{"d_model": 96, "n_head": 2, "norm_eps": 1e-07, "rope_base": 1020.0, "attn_scale": 0.124, "batch_tokens": 16384, "seq_len": 1024}
Each number is 128 + 32 x the weight over its row's rms, rounded and kept within 0 to 255. Layers, rows and columns count from 0. Numbers have three digits each. The size before them is the row's rms in percent of the matrix's.

# down: layer 8 MLP down (transposed), 384x96, rms 0.036, rows 62-130, columns 0-95
# up: layer 8 MLP up, 384x96, rms 0.0878, rows 63-131, columns 0-95
down62 124:144136134143140096114078145187085103123156118149095175055100151122154065077108134159130124139175181107086118131077116155163131148123128155098134111119105153162185143124144154085108101090075121130060149091148102137160085087142183164079173135095123109165104115069070099148154081137112111074
up63 040:133155107182167144158116093189132194157122082112155140161169095150097106126146169072181191120155111123186152142126179159118177051137105109151115147152143118131056084084171133157126085129079135133150125103088128132138112101101123116074147103136109108129137091146143084184134121179166176156
down63 039:167152125159160067111115174125131171172140159188124110127124083109141087100146149150128157125117107162123090122134117103164157122102096158170117115140198137115132093135128105164175110043112084174193174149192063105092159186119144200130078140148167119099121123110132186122137152099121117098
up64 132:112136141143122142186077099137154132105148101106107100099147111096112151117098151089156080144177105123047146122128096135176139093132093147084117180148157100071132092096123159104159094093091131132155150088193088080136095094137120160103160182193128125148092096054160156120145094092190100095
down64 120:088089111111180119125152127120142129121155123074104092098081137172114112174121168112083129127156135163171169153144123151127121117080147106211184206109133105137066120127091085106166122162162129054148091083192076139111135165162156182070105126150133136163146095133143107134129117170154148161
up65 036:126111169158154135140086135133109168176163131134112134182093129144120081085106130107198081145166143069133043109123109180120108082175109114134114139103113109138116149086089163107086171190154156099152108136083058185134121093166106127140096104162068099104153066095128156156125132110105110092
down65 038:189066183124146126144112167163087121085150092155158120119149072107137109157114137156098143148114068158148167152144073068168169106092125153125077103089095152166086102130133182119150130106132142075146134164145164137078092172102169078123090068110105143192139144125066154130140156148120093140
up66 142:143070110131151118073155119115092164206137084148146149085110129090108077157111153157133137130104191105210151142187087142156146109093123140151176147148125135100132173117087101119085139170119183133128150071071128100149140110088141131083105102151146087137132157146100152137134095088206147066
down66 165:114213118155132143080162108094199161126153135092149098084116116146021085108181109133117173167121174147144129120145087137126206157149113143127145094134141110127145143095166112122114156126074206178164122071098088110113108106124099084084094097136117092145160126148117154115132139113134120167
up67 098:172140125125126205185111063160083165142147144123176163115161134152158108142173121064173144147114150075146115122082135123128151090148136149089099117139161105107153090124132152127192159131101118162147084121190130142115139041125124088077122148184158136128162130099098144158135033119164135146
down67 100:111076133159191131074124130173173152158136195118089126125129113114128088126150110096113123127090118127098133075127161198077128135107079119078124135181064133103140112160108075138185175119141128095144099093111110121182156141203186128103132104157143104152113118175084125108150044138121106160
up68 129:126083084122137087121192117118117135141155145092089117167093119179151186136149125137177147218100150134156114163183118125148152106110145082082142137160131094129096183142144122141159103115120166108172106119142106073158114114132095131123034153183118143112136142124165094137192181112196084094
down68 135:141064156100133139177102129187162171159083101188155123133145050130103115070099131132077084091126127148156113114128154152100128114127168148160066149117143172110159137129162164109135102100156173092012153099108141125100113129067170097104126068151086131137154121118121100104107096104135114131
up69 124:100099153090176136116159139152100132133157204153137125146077121151112087074135113101118135155117139156119102153117141208144125117123117131112131139171110099144105104089103112105109083105072105140195125161136078112121068111173110079055130225151151114118120110156127106204121150118201121162
down69 119:102068116101061146113103128137155140066124126167173155161165107077171135097229125105137093158153129167131153074173093152141111144080103063209125135158117077128103159138096124101114116178137116115141104101131091075161125152142117127118147114123155102140141087159162127146127070168098162169
up70 072:172149128074088165089074153123096150151109048156123125170112160101136193136133138146122114072172168057136193112152172138130101106128128132158099106124248109135146088099150128140174109136100136154118085136110086132095106102108101156155123117160122080126105126147142120117078097126142059133
down70 074:118145154122160102105123149111212126165146187115128153165078181132092171098077137104140140151161146161097110165165096115161038129124079137149126166164142191098148149131096176176101151128138132064161148100078141119129120182109147151123173071080106147132121134165124069108133143135144177101
up71 044:131154197138144150103142087170113101112196155145200129139160156135112067131127130116128079124102139141156114103123113154180137146138157063103198130197066146142112136127128122068093119127117141140165111210082138163084130123164103139133163151078150101187113183132119149151120073096128168109
down71 048:199051130167149127155129099151124139136124138119056125072130091076118177070165110163122145105210144087161150130164148090159099113167112136115119146113191100104185087161132107126194143151119143126151128083119157130102196112121151103145112189145147169121163110136092130084102132172122134165
up72 029:113041139168150147112122097103147121150136109076116108106106130102109063131142110121111124111105122096108077106107188079115117152099104167108130084130164137110148134142201148133123113139150085140144167062144197147145132086171083126089126149201124025172137162165115101152152183109138136140
down72 031:111177103134128132079120147152132176093087088116158109144118154090064131111090165142145183111130158127158157121175105123145156189102125095143151135183130115088148148093122157132192116106120133103105162116130112070129037090115114083186180079117174105178167133105101132126048086118150097114
up73 016:145110086175101084139088138166095153130127137188150135103121133161157113123162172098098153115122134134167156159119151116137133092147087095064185151139121195171129123132132110161129068108178087080089156145110091116109142167139070179074161134165063084119163130089135200151130084135143178154
down73 019:182185127111112144174125118109123085119146096182101098144126123089146166099115045144188135094169098158074123099106130143099157170146094135132139164136109065132079166167123089120163111073061130137113132132155099131147104129112157091163147154107204137109121141087138111109223147134081104109
up74 094:087118133174130176143129116182057129170141183150123079104135146153151107121079150131103151108077099118103112105126126092111164111122115120092112147103124175059130128058164120118193094169106142141184093160074085147071089137118115164139088163131079125134142151099132136134196187140137085078
down74 092:135135126114164171106144161106069120084130069180113109119093113116149194126156119153147123151072158139108109134083077134132167115138106105191142130134145116165112108171165108098178126108169110161125138163104000138127140117136116121177115124206097080186102174128121121109154120134097099122
up75 141:153027152113165083091174106107148089155087151131149118121080080113073117081096156140086185205096153140164115099135108137152122107132132098058148111135148124147130170167104122118101161114153159144101093128168138154144168156154134160206150128156139122107101131115186150121129108045110114114
down75 149:104135139119093110138140123138123088101094113120062130101170165145159080166123176091175127129084161149139145126171092074147132189179104202144104101116104134150169168094091142183121105081114134125113168190144118098115135158077151136117149118137191120106161145174148027093147132103151099097
up76 017:091057119179165129114104110157107146119133134053140142181057134106122095137108160136164110163121159154072090129050155141118174112145149104162100146119149159155133109110180135075122176111131104139155121100095124123097097103108119162058082104156156096107191099119084138197143146071123121153
down76 018:154110124125128121118154173176136189099128088136143068110130146090106127109121162126183152128101132115119188191145097092116171130144087118162100127125026095159124097127159116154127127086183132132177125119071090117130038108141108107132154066117151119166147138142081160134074206129106115122
up77 164:150129151105135095140135122144088114140089156098162117160080128116176123126123128138087093180057108085085160188069099116091150110100128125113104128145180198114185161126172115108176128110095121145169117068139108073148135120039201123069113116154103105123164157135149145129063141129127141116
down77 171:127173181114168138178161173150094108153141081108115157179202176143179093181128159139124103085115129118125121143215119137196109094111134110107096084122147103141130088186145127159125123134148155137119132131178157113092132113152076139150131137102113049181150082153134060113145112154142179144
up78 061:185059153130125124135098117104134147073097178109117187162188159140173140096146156078130124206123099151168144101168087122168096117102136159153079141130145127126141130097136087171133126127125084146100143161148128107121108129091166142108134139128032047099124110096149159101056136074102145132
down78 063:164144149123101137160160103171135094119075132113160082166129112193139144115171080128116126161084089072118151157189123137161124167153146103136140070124103191181139100154105129165089120158116157133131129145156135202166145098186180039119122083143107072133125122159127089152148156141149069139
up79 110:118091101166151090146116108119162164153130136110030111152176102177140126140084175122125079104122119116141111098140161174187134129055122089122178138144169129120157189118121098159169110155076188142174138116142224101115122093122142113154095164130099095140100100091129098114092158150140075131
down79 111:156038136177132162126147150143182140109083112157111145169149149113075108130107112117065145142080150131125164071154150092148149113111092116085131130172106164116123094105159154195112187100115128114158112111123172140155116179140180115099109079154137068042093152190140115103110157163118150143
up80 024:147085118203111178099113109153093155092156154081108146130168132181131079148140133150120161135102111146152102075092129125124161093171159128138144139138115153150087108102138188074125159152173149149123090112110082116055102128116107166182103125049130160139087166095159088169056113126129122064
down80 026:128104133125186059140136148144110087109100098148128120111125143169118166082066148164142078104074136074127175165174081090155147147114120136166133091114165097087171105155132135114158140143119135171150216153156204161120216143115181082142119118100126115121125101114117136096150185146162156122
up81 044:088092154195136143176110106142187121116169104175071115162134152148166138144059194120139155123143165084139145170142112152139132124160167069134087130137149077099099096123192085156118148199146119135160135161126095138164142095106082167097127147176092088093124130133161165142138056172117134126
down81 045:137131155097193110099132143160111121119091076136110077100099093113134123146149145167112125141157070158102099126149113080150109162130133166058114132176080142100161120167134142151177137079158073109137159056063105120101163074096143102168111096077122111173103167110118142196134180123097088163
up82 151:157146181094090200136133086150147150118088095162115173130157148089087150143122103143095098177124113100124164172155164121123126099119123127146114140089169144068145134148104176097123188146135108092084154107173102116092147083114091119152105188211111092075138184118125107149087151071161153183
down82 143:141087146084084175135192164165073112188128145165105160049125116121111139160111179092156129193146167181148138113120112130105104105129102165106111138162215155149133114181099165129144077118102078113168165130132138112098143183133134134056120164114105137149094103133149134142101089151089101162
up83 041:118130181206152157148134152126132123067166163093149118148160072146132114106096089112107141090128132136149081116066154185152110101130159103161122144158073109200123115159121127133132162111123170172162040123134111136211150079078096124125121127116139105167139163137172076128143084150134073147
down83 043:141146150148190049128121110172116097157139170123111148098134170160112117123160151154095113193098169145182065120162097099113127123142154138113129159126177164073113116065133136119163094099151110135168203075147130115080141138196134105086120105158065103096148147142101163113071173094132133155
up84 051:156115129146163115097167107124104137130163148171152143068087129139085150074087129165124107072158117134164167112102131119087120133058117127107180083151137180136173093107089126117140062096114122074087152127086134126124177167137174189112079163081081116148155129110137179144181089116194152122
down84 058:174105112122050169174104079097119087084197171193124117106130137100118169157128116133126146078177166158111101158100108113126095159138140151155074152099144126168065136183175124148149112170092110145099110124091131100165138120145126131164135116161124136022060141102126099115126097117138106098
up85 144:127140137105158107105137106192141138127098116111139163110143194136144157113145121195133123108082084151155132129149160138184085052089110169095172122150196117131136079136121180126163114085159164097156155120129168160137058091080139098098148190127139138157166178151214142141139132150157096151
down85 159:103202157134164119120150151107109128078136092145110083142141105122146100141123193113150096120095165145060099197131147182140162130108156125083136114214138158092131076073151191137092173117132119154130078216098104141099077167094139122125141118152098131118156167114103159145139127082122136162
up86 077:126133154104138087097131122120120148157119076081137107115127150127065182122168120128162097171138109152099111116120168151149151108125130149180140121095154134131123002113145178123135106163148129127158135104105099207149206093132200183102083133161143118087161151121175118163130122140184141176
down86 075:099112139131114159127139127149104178095143100105183116173163177145173092134179143196114208149126160182130136135175127136125150153102112157143079150092085136105145078171188180135163118120148102066131096118169150123139063151109150150123095109114101089103131117158109185188147112171172124181
up87 121:134024133201117109124158127124114089153144122144125123108134127150136130193131080157143071196137087121120166095177173125136076114128091120156111078099202104116121082111139160148149163143132121105138162087133091113122149115089162113098171179121120089149132180109132172103125104165141054084
down87 129:156131110154125093085102151174087123122109072116179102128132139166134176136119098191132160085133164035173156149177111165124125159114097115079114175159049144149125119153124116154177141162116129106125167080115140111126140108135136098134135182127160174156087166162083164117082145058137071142
up88 131:124087149130153113093139110108157158092107103082106149160095158117141108131132083165086054094141122140112132123112138111160099126142106143161145115150138144150130151105109134105168119102196092141176133106151065156133071092115159180094179142115114104153148156137147162051154227062180069088
down88 124:148180144154088196059134081104132193150152149095119095143117089103085116126164100088094122104172105093136182152126161062107129136115111090100045173133090134111152126079134148157138114100144129114149117165091086148100123149159172154106080130111117058123158102125126149145132123046167139096
up89 103:149132117191150112122143080095174164133158097098125122192153097155108117133133177121197104094161105214141199126102136144175143094080089141141169095151134135080081134107153114110111101137158140138171158082102081051123109106122150146098115121127118151066106141156128117148143061116087173099
down89 100:083190119123111143142105116092120175159142164151167136134136092108152152134038101190159147123058097134110089170170116091087158114160127091151103107190113120175104148191147121140186148144151107125111144184172153118127172133111165164141199119127095072114145108087133147176109161161113110113
up90 140:054169147164129167121112108136150122098124109174109100110086172120161118137070177110106102164182073122095154153158116136115151076108163133136044121133126179089117082156095128162103140103089181048177121087101101101124098136111101102123069152172130091101097084121150155102160115101144155123
down90 131:079214118087125132150088136106087138193121076105121132174174078145127131156132101141175160113101098185166086087094140096096193143109114143101074086104076104107076112153124183161121125096114121135064093141162148100139158082139135080141105115135110128060141139148084132095131137119114085136
up91 039:059126113119147142125178120138081141140167148106071177133132117145155079160155149088114128074139166123122151187150105106154157129139128134092135126132096170137158165119155187129149194149133094089134114151148050112175104164146055132132107156173042117155120190080142161129133132104144066118
down91 041:180140168113120165132116179208094122077075053129116146097149124119169136107068090123130168081130174133126111081098160087115192119147079138104112146153108150144114142103087116084084151114122112121104148109154146127161169154126131096162207104100198111134155149153107105079114139131130201112
up92 156:088141155148155111108187144209143166141140111081152089131126115140136123145112131145069171124174152102135173101178115111101095060076110108123089102060118132122176113121113138109154099141099161079126089148134131117128136104123137205117093102181087159174161147099179133180118151108173171195
down92 148:143101104123150101116123057116107072116068162121116155149107120078108154093095126141081098082133154115086108179164161131087167116108202152121130120088164068110099082086130114134080089124121136163086154152127134168130067064178151149128103086070116093144127134088102076104113163164122169137
up93 151:143115167150170165076103171124156150099102107082151098121122110118160149160176105179146133173108088133146101064170200134114138083096111165140177157171137163177151069063125083125101106132136149071150110122106150113185129094091119077122124130125149135141105161111088101186128104139161185181
down93 140:159093154125120140074162095145146134104006135126090126093202141126136101160118116128137071148102125128129126135137058177153161139149177120110146130119128175124173192080080161174130108134149073139164151060138119141086147084085168153187167138114136169108111139139139082153124118135122123143
up94 022:145121183108136172092109105120073036132141076108129134164164069098173168102053094107081117154177112147126174083112160106111149083094125160163106143121156097100162042094125119111091162094073136138116105143140154143096127129069122103127079169127147154127080131099148140092142108138143109117
down94 026:063155132147134127064155132077163142162128171113123117091162143176098125174198109106161131127076165116146084143179097149144061146161133139126127090089087164107163134159109148173082125189172087142131111144116144158160143157219093126108161089123055108097125137161121158113105129145142145097
up95 092:189080133082145132100136123161109163162140170113110138156111103103106121077144159082121065106117157062169135130150131099139105183118171154100123119148165142110070145147112135117085110130129098131149153137095178132085160062141113140137096068123110113109123106067141189086129032057166123128
down95 089:159137179101124111138137123136186102113143147137171106117127112123127106109080132105128112128116126134181142127172120085157126073160175134088139158169152168126139133073127147109128110170159169089147129163071209103158060104127197150076098143166121170101109145087113084090083174140070065174
up96 117:116102167132094130172108083168184120138092069123109194073103106124140140127137147125081124131163149099088142071143145110170195088182147108052118094122161099197135132135141121193090115178118118098200087169131129161131143084128105122099088092139097096131118114108125151136139065166117106129
down96 113:085137108124139111120160171124147155120099152119048151174164144204187132125122124109139096129145160095116097071123085177174137163089114162141115107110212147136095137172131058124127147158061126113155157099127143135067102108157126102119127120174151204121094174104096104108086136076111150116
up97 086:197193116152168076140094121144166107129187125107161111107127142164152147105122101115161111150088105100168138122153136105118149131035140164107085134154131156111140119150144102088085121096103069130143149111094075134182145167155117141115122108102102096132101090098183217143126112119224131153
down97 088:090128091126141208179158130126126139073144136128147106133110163101139162137131096136117133076156125079144093115133110119112153083138129120141106082106180153174105114114137083112113108131068186091070103096187119099170180126163096092129118160157156120079141090045183161118152101204121088133
up98 138:083049150133128111123155184158119162044126109143125084161074151123140071132133171098150127128145094156177184110121088128107102134098123124101147190165079127115084088088139112086138100094074164163149124128119128164148096116180129174146071112142160178091139087107148102145096099156087127171
down98 130:162141159081136159113190060159136136144047153139170129094133094152112118123106116186103120163061132085135130088135163148102148087100161130127199087160204099110133129113129103157117130162154145135116204156143178194131101134142130143133100192123192157135179082109140135141146121129154150135
up99 146:148121123154123091156089105145108162098147117104073175125156170089187139106111183083159123061110093160142119182147109143125155134152122122153166066205138153081079126146143080152100147138136138204144096106068122115102130158119146175116092129133137078110164185128159165112116151068137090169
down99 144:172199128101106117138164131132150084127120116148126128136078113147091093149121106127132128174131160061127133175094112080202139087113144086142155135150180152193177106105126182138144082114137126156125157136125143108213084154178099129136167165054117151144104167068123104140155065159144126102
up100 064:099078160108157117135120147132079156076130172162123112143053086140125072072129110112074115108137157141178127089126096121112169155066134096130116176118111158108131106136143103116067117128146157137121121159098172154054140084133104142124136129209088092088149189175109184087136155074117117152
down100 063:135170133151082140149163141179153108092106113151105118124094091077081205108130140078148149140127146107162191088198085152156136174125165112092095188142083127086147109093144169190134103155131105145160120144083091155152103132177151156132083103139125098168124070173130122117108173170104106086
up101 147:100140139188133156143084095139105137108158077151157132137160120157126108080127138090091135121169190147174122101182128144156141085123154094122148086095043162108113141106191144164103138106086130167193120160122140094133093127108172137094133106187095145136185178147069118159050103142173127128
down101 141:117074170109092177089148099156124132133031124150084148117080100074102162128142096100077119149146115124107121066163120096104160110103116118142116102091126094163167143171132125159164113112147120109111121097154125122115131138111088171129073169126157136131079076128123234163194122147109090077
up102 099:091140140143117097105119074173115142083095117103157165177088157139181146116157122124153208113122141137129171109169152109147190119095154093149152173153150103109094113138116207137094132167114175066152126141126098121156158168131119127178097101089137083148077119161170136141152028091151124090
down102 099:114189122075127151183146098111150124106158128100141137093137147159104077190121125201147117107142147106129065085122168112178097156097062127133116128079148153148156149092088130142113128089120126152024124146136120140098158111117128160112187151145162177110087109122099124156101167168143198181
up103 076:177190130141174199109112069130108143161098120171128149137148122112118096121122038088139177161111146161137155110091129165083136085137145095098175106113126123121088080131146099157129116072124126191116147104142113224155075090086125100117117143121120087167129139109150108147122098055145092101
down103 074:156166107227077104118139121117121107210060164185139091063143128134166143136132121113083160159116123106154123137164118119117067073119117084101141080111122129114132106126152072088142105108130104119086168157129174110129088122207146132080092192144116106096162147137133121149136119145155139076
up104 121:149122129126144140083126148162091166133151155153168131113104139090134067116128183085174131147137117129148103137205075133146127158106135119106116117191064142062121123084122123159170136144131085088161116179062128156104114130146166200089122186176098160112180122099180182067125139132151110124
down104 120:162124163089188112187137173181082151141151107138127097108111095124093094159168172116150096174118099123133163137142058154156123105142135169123111144112141140147157097090101128057109113076094124116148115101053106180208129121144143142129109081099169094140105115175095058173157173136117155124
up105 130:128091123181151155128094132197126129097125143180135112141112130136140185104083155157166123163086145122124106110128113069118134135104185153219117162156081121037124187129162089178154086118160103122160179128155079152084088142155118148094141138134099096160149113165135078157105085089100128121
down105 126:142128142090157118112149176150118111094160166112153122134145175123161085105141125128131113165063121114108112112154051095149143146097118110150174161138116147121162136097156071130162085153142140137194044087082072154142125076049093169122112141109165082134183156169105139070156157114164157107
up106 123:147142148138110154104063128107142172122150102097099132170113161177132109159148139105111075111150114141129103110122122135166203113126111133113175208153119152100145085055155115153167155172176116113118130164089187102110136140083115095100129138126160132097079117121160133119088224117066090195
down106 126:099059133078142116090143174165112126095170130152114167120158148109157118163120115132133173163183173174134139193114102094114151183104110060101096089149061110169182156130151110111176139085111146133205162079132166114109125102133151112130168165146120137124141110130134038117117106125086094152
up107 022:168098186112137166126066093122090114156166077096128131101144148088090110110103117125115069120152165104110079089149153101125162083168104147166106139158161090102059093101159124141113126180169110121131118153184120212106099092118086085146103173169156063103078153149142117147136092119143145093
down107 026:139149091177136119078133154166152132127073147104158089099148069133091101126160114125108179146147123164124191158200127140199102135092131152116148066115105176127157136147101157145127128109138156030113133161114183092117107166129174132169146100078128137165129124144088173115101094177103193138
up108 102:069120133165175139110066148104137126115140103096127114088132106140136105104141115075136095122126161091166112103121139157155131192172142122146069139150128102136087068078143088098177196255120143129159134134136042151157121094121144113159119113130113111176101151146165122121142119136143123106
down108 106:147110150116197147123121130133078106154064155165156148092077085155138125169091146124043091108126137157121141135124094105199098168140139128106125142200143142172153135117100219135103121176164162110170155101114094145104168116060114157152105099110119126163114193130089123110092108094149117159
up109 135:125120124157145109155139149122138133148162137113147099140101082161072041112126116095134128141104191074108161122108108199172159144113145117133112111151091106098106081067153200064095141095122137136136125123131102188076190146078087134110165071115087151150124139147131151139086167071100081111
down109 144:101143101139101125133068099137144172118082192123130093112095084125112125117112062073181119128123118120140090114094109080153180152114097121073084146145104095144132070101162117104103138174147125141016139101101180139126158093193092169098130113161135122087138073151177110137143144106090145130
up110 054:166057218126146174159109085085127092139110086094128142135117161075118125136149133116149120159131087112060108084154156141144154089106077164164122134110168095103089100159172132130173158190155127105133106111114135172131115139142108059131109143177133113115045080160133094136147174175118151104
down110 059:115145128153128075076117144177154127156095096157151100109135087182082088169173132130130097167106078099135185181141095111204121155092146125160159091153126127123161122133087192120141087170133109103180143143138173104105049099088132128145167100079148178135128115132148175118091057134119145120
up111 115:126106114181167163138091087106154164140133072082161127170161187157154150126071075152131106157115125097134125087158164126120160117127106105160161110109109131125108124130142152212106111034156090135057125165128125157221145122130119148119093112184082119131063175134144098121115148115137103110
down111 111:144160083095163139113142178170174127159126122143134103130138116106112131086150125128151118106133161113097155123163064134147085146131093132084126102200129171090119145086088067147122108100114157118168137109157199187064096053088159124155134134157111149152116115103108170081119069112178166055
up112 122:131107126141176130102097083144136094159154124138183162168162141122112190111140147107086115143144113148133168138128097118128109172162141111192134108159216088080095124080160105137082164168068163179146158106160180160109085058146078121118142139113134119073158112183154154109105101095162103165
down112 116:109120143099160091135209110088131101067104114146204115159129112140169095155149115134105102163140109165118105134136124103076136133105141140117152132134091107130114126097121120134020092132136157172042133150131121164172098124117084172183144119146123140077087127112176105222099101107102096137
up113 052:160138101193141115112142062141135168139094115069199137105118180193136178091146138110139142155108131096150178097072171161157160088115031136115145154135076177137116120103162147137123100128133120121110123141110134175106177118144115146060148126092131102082167091124131185163132135130154126186
down113 049:167125080148123186132137113156107138125196184166159130144098133071124154095145134096173165129141103113114151108169137154161145151149154122132104130108085067142036150158153053152113077106042170179171091108137095160100114165144156153140126137101168126087152096093139128095137130115136079160
up114 149:099110118114175115134124103095084151147153072089153140139125125094114076151109182048089030139117160100096136125148039152195193140092177164141173115166125161124156172104146186089085143107118137149084118139097137140107172100154131113085110133122163134076119141107159142125122118139114117130
down114 162:173045134104077085224126142113093116159135154185118097189190143092143147139174144146119155136124097160125113155096119121118166168151150161120110105099130150130092142030178125084090165114114158139109185129130122086160136150168120111092153123082141133092160146165095125143138131107072109133
up115 031:166166157097137149096092127158123116149117092168145147187149211113138162133075137149045118130147171097135171157163099128130143101128076156123112149114154145054142137059161145118098111165108109107087161146103165081089090197127090157166112121156121128137106091130147182102109077084105152158
down115 035:099104114183142150151154144074161139074169153144160104114093101111169148140149089117140139145176108128108126102159140136209114175157118070111118129125091108168105136158086147162106105154115096102095088126121188128189173162162111166149138168093153109145111063162179054171170137193121133118
up116 152:089076152183124143101119147118119104150144153129115108108126121174118130103164096138104118158112146057129123182154134159125125143153147126080187127176070098067144107088134112139153161147124128121181080175076102136159157117092143207071060123121143101121121126115077085099197111072151142183
down116 131:071148131159121139168106085073141069160219160094100110143136123213142133150147126125107105135145170131127145118072117148096110141145124187133123104112138121094113143095169183113112109068132150068136083129147129110170143178131124173112186141130160092156121095126102201123133110109160120045
up117 113:079142123157169133079113108136101164136151079137181205108102095116109107099133126090127154134089047145128105162116140155142088177149153086140098082155147167183093152133147130060171101096137127083173109112097155148161195072141139188093100172131107123154119128186150166141102125096155145129
down117 116:153158189104120138133109178128133083064159137133097077156101134069148074096195158151114136162183179152116114165108116144186142122116137153178113138100106106130070139161169106129116102140092112095181157116142103106170131065072141071161155088130144168128098150150071169088130120105102088142
up118 146:094081117111158141098140111149108172107136115121098193160069133141135125119131147122171121224144135098136137195105147121140096198168141177144075142084103124093081139132125117096167125107143113114159205088179160134092103164096141139126169190156091126153138128118135138166060128115061112104
down118 135:176082127102093169114161138137105109133066183165120180132149107118121134105077108165152101168164111098172134163146175103124144150100115153114139100131111122170148192111082192110117101153126074132196154135054148167113096112145177142131102104160138144108092058155189074117119176106151129156
up119 045:141138090164084113124122121133122167122130116164140072159159128151173078140157154130059164161111148122106150146131145096130200041139111156098131101121143200104146141123146150142094070121121123129086135104095144107095131149135019126080145086174095172132153150126130182124116106141191186145
down119 050:098217120107141148140174142061090125101135100167122138143134128096162174135125073092180135090160063138071097063154135156083147135094094104148147189152125064143097132137105110172173141100104124159102143152149075105158124153117114108148165144085160098163113096102208131132157139138101126102
up120 008:141109136130140104151088112108114083120165124104129197146080073130118160104136143114146141170137124128118103137067168152122134093139116093102140186144179074179105093103128106155162121107180125105117074134103049136112091119089094144080132165158083049113128127067148094145213107120159166097
down120 010:152113131116099093110103164149170113153123153134071079102167082137119128101164078113125090067119079169139129157121078066088089145148108147177148109151073135142149153170112096118130100120127102124132137154143131106147095139145173098158182070107137148103160180125068220113184161109072152162
up121 135:163093135155174115076101133111141091122136091072151151162149125163182100207109223085126125124123117121137160091179108115174077130113078120125117122055088079111134116165156081143146110156162171150108089088153172131115166085091068108105154114125153179118112146137157114171132103137140101120
down121 146:141128078114066095125126098147040143120145115177112119133151150145141176130171088117196177113129100081154086156142132110136172091166144128145177177155121067175080081152145096117123141104054155129177135094112111166128115134148152084099190109139125139079156150155156144062132148164114113146
up122 117:113111097116116106151109113114091145160148117095132152118102072111171111179102074134087145090114092150132147120110161155084101094111214104092137085121165188128132110103113148115112109155125159088088186058133116111178089153035182139115114122107111127113138066141178160137155064120142149175
down122 123:132105107152130158134132132119138127018137167125097121108182151116063088065144132145143101143124148126082090140164126153150176147123121147092150142081122116140177130105114105140158052147155093120095107136101116156164068147134129111131148070109170156053081081149070134170177173132082144111
up123 114:133130176146190113090140150229095204126094142111139148132102131158122105099076107116178141144125115149058092130195116106109134125079168131104158116152124096086147163109087123116152100065127190143165199061127160158098132123132127104128151141111152101119122120081085151104092104111087153133
down123 110:083093148172117199147106132095080118109163162151124145140086117119181131094108121147116141145118149131119092075159157050064104094172147118128134130121148180089098102137124169140151184141129129098097140067146094135092166168078093164102095159128132101125191141171157133104058164118181174100
up124 118:159107153191166157119120131049140165129185161087128120126085146133123085078144135080112125175058118110115120158116098097116156135113150143117151142137149091181047087174139114164155139123127170108154124132173135177191097048133132147146097189127160132115175155126149158102075126094143131163
down124 133:118145101182148129143101117141110115128112123189128179159107139163126115104150150067105187167081100187090107089121173136129153121137120189117091148084150104120102142190118171115109163142110137100090161093116097111145140124102213140084130168132105078141095101130049136129052121082184111152
up125 080:109094181151220135155110156115126163145122096040119200128049151095136128099105134151137130152074106143100145149193121130159116170107181150184123119123123138167141137184118111065117123125118133136188084133113133121152144157122113156092162123127129149147130088151078083090130096081175171154
down125 080:094099129139155111166099108131069146172078152137104104159128165067090126146173132146129101187163203132159105130084151160078146115147128147178151126134057212129096076083151149160115181171136145123148111157093123152114073086088134064114138127138168116126109122085075148115146147124156128152
up126 027:182108141176166076181137065145108130098099136170119155093146124151159112072108163118135168161110136112129128142171102081167162070099137142080087141116160153107110068109116168133093126102128103119127129112095095084078118143144067164134115107138043122123144109093104194152128195128163157070
down126 028:159094153078122185128124177092102089065129114179159084164173083102102186133129068105174133125115112085075114112160114113099143178116067099165124110127117166187142102152108137138114159170120146173111144157169100098113174135128135057160168099104153142130114136072151156156157119093126081166
up127 099:180160084145097108167110163122087137151106139190133179163128150181117121147058133078069155152102167117157131074121128164123136191174121136188172097106160149142094112110155153118095093119167122167092142096095125178106140136106080120115102147149153148169138135110127149142145060149159177206
down127 101:135119078127179112168139144041098157153132162187050089090133137107159128133117093152153179146128185106072088111109146149105118151168125125141114129098103100134121134148122071191157090109156157050121108128123126124109138152201167140168157158111147118135139108141136155171185110179066147132
up128 142:134146157149130133118125109132177131136167116081068133099153151155136139111132155126151149228150135114163107146130157192096178110121179162104116131175088119165100160133137114060083165088165146124235116134126147073147115126143150150165086141098090077141150181143123178143181120099152151140
down128 142:094107134164142127091048124115150186121144104114118177149169165094087122088157108145078218192120116203135096082085118129140085093074164093144152173095099167124118089074128070141095114158146153116118101093122140081106123143104159085129145098104111152104164148128099170101135151154134124107
up129 108:124164140132115137155131150145136129067116120159113107141181158084161087090111114130114114159179159133154146076126137181172113175110135159133090106156095069082128099115159147136105074138133146136161111071152087157114127163105053152157111200164178172162174113057136143182160163083131139083
down129 106:113088137150126083091145129122132083126130118091104114132118165135133125178075159121096162129163166156185105147072092185114123134091089174153157083175148107167152136127147069038172131100123121127201144103162159214156128137171119116142181144161101130141197088114102139110124127142117109096
up130 090:145076155104190180141043144127166137108180090100140151131118173145107113138122085155111094163164150137133164138121084098144113137166223109171137123088126089124105131153124104158139110166186135176083086112160111099125148056099131120123146121152065133130175165148073134093135142130179165155
down130 088:102157148119119119142153084144128106143130136173125065135127101136143148102182111145115059144131055165124125128135118163156163161101189136086155085138075126154048113173130109155144135127137133113162146167077061146171130132196132080175087074102118095142132162097135203165144100140075118127
up131 025:087114186090085169092135077150104080174133067100112129152124103125064178122071125091124078150167159094107110130121213101087139149095108137150097157136199081114120116101153128124112155161105153146139115069131125132129124124127124166090064154145135071103100140149126067123174176099153134103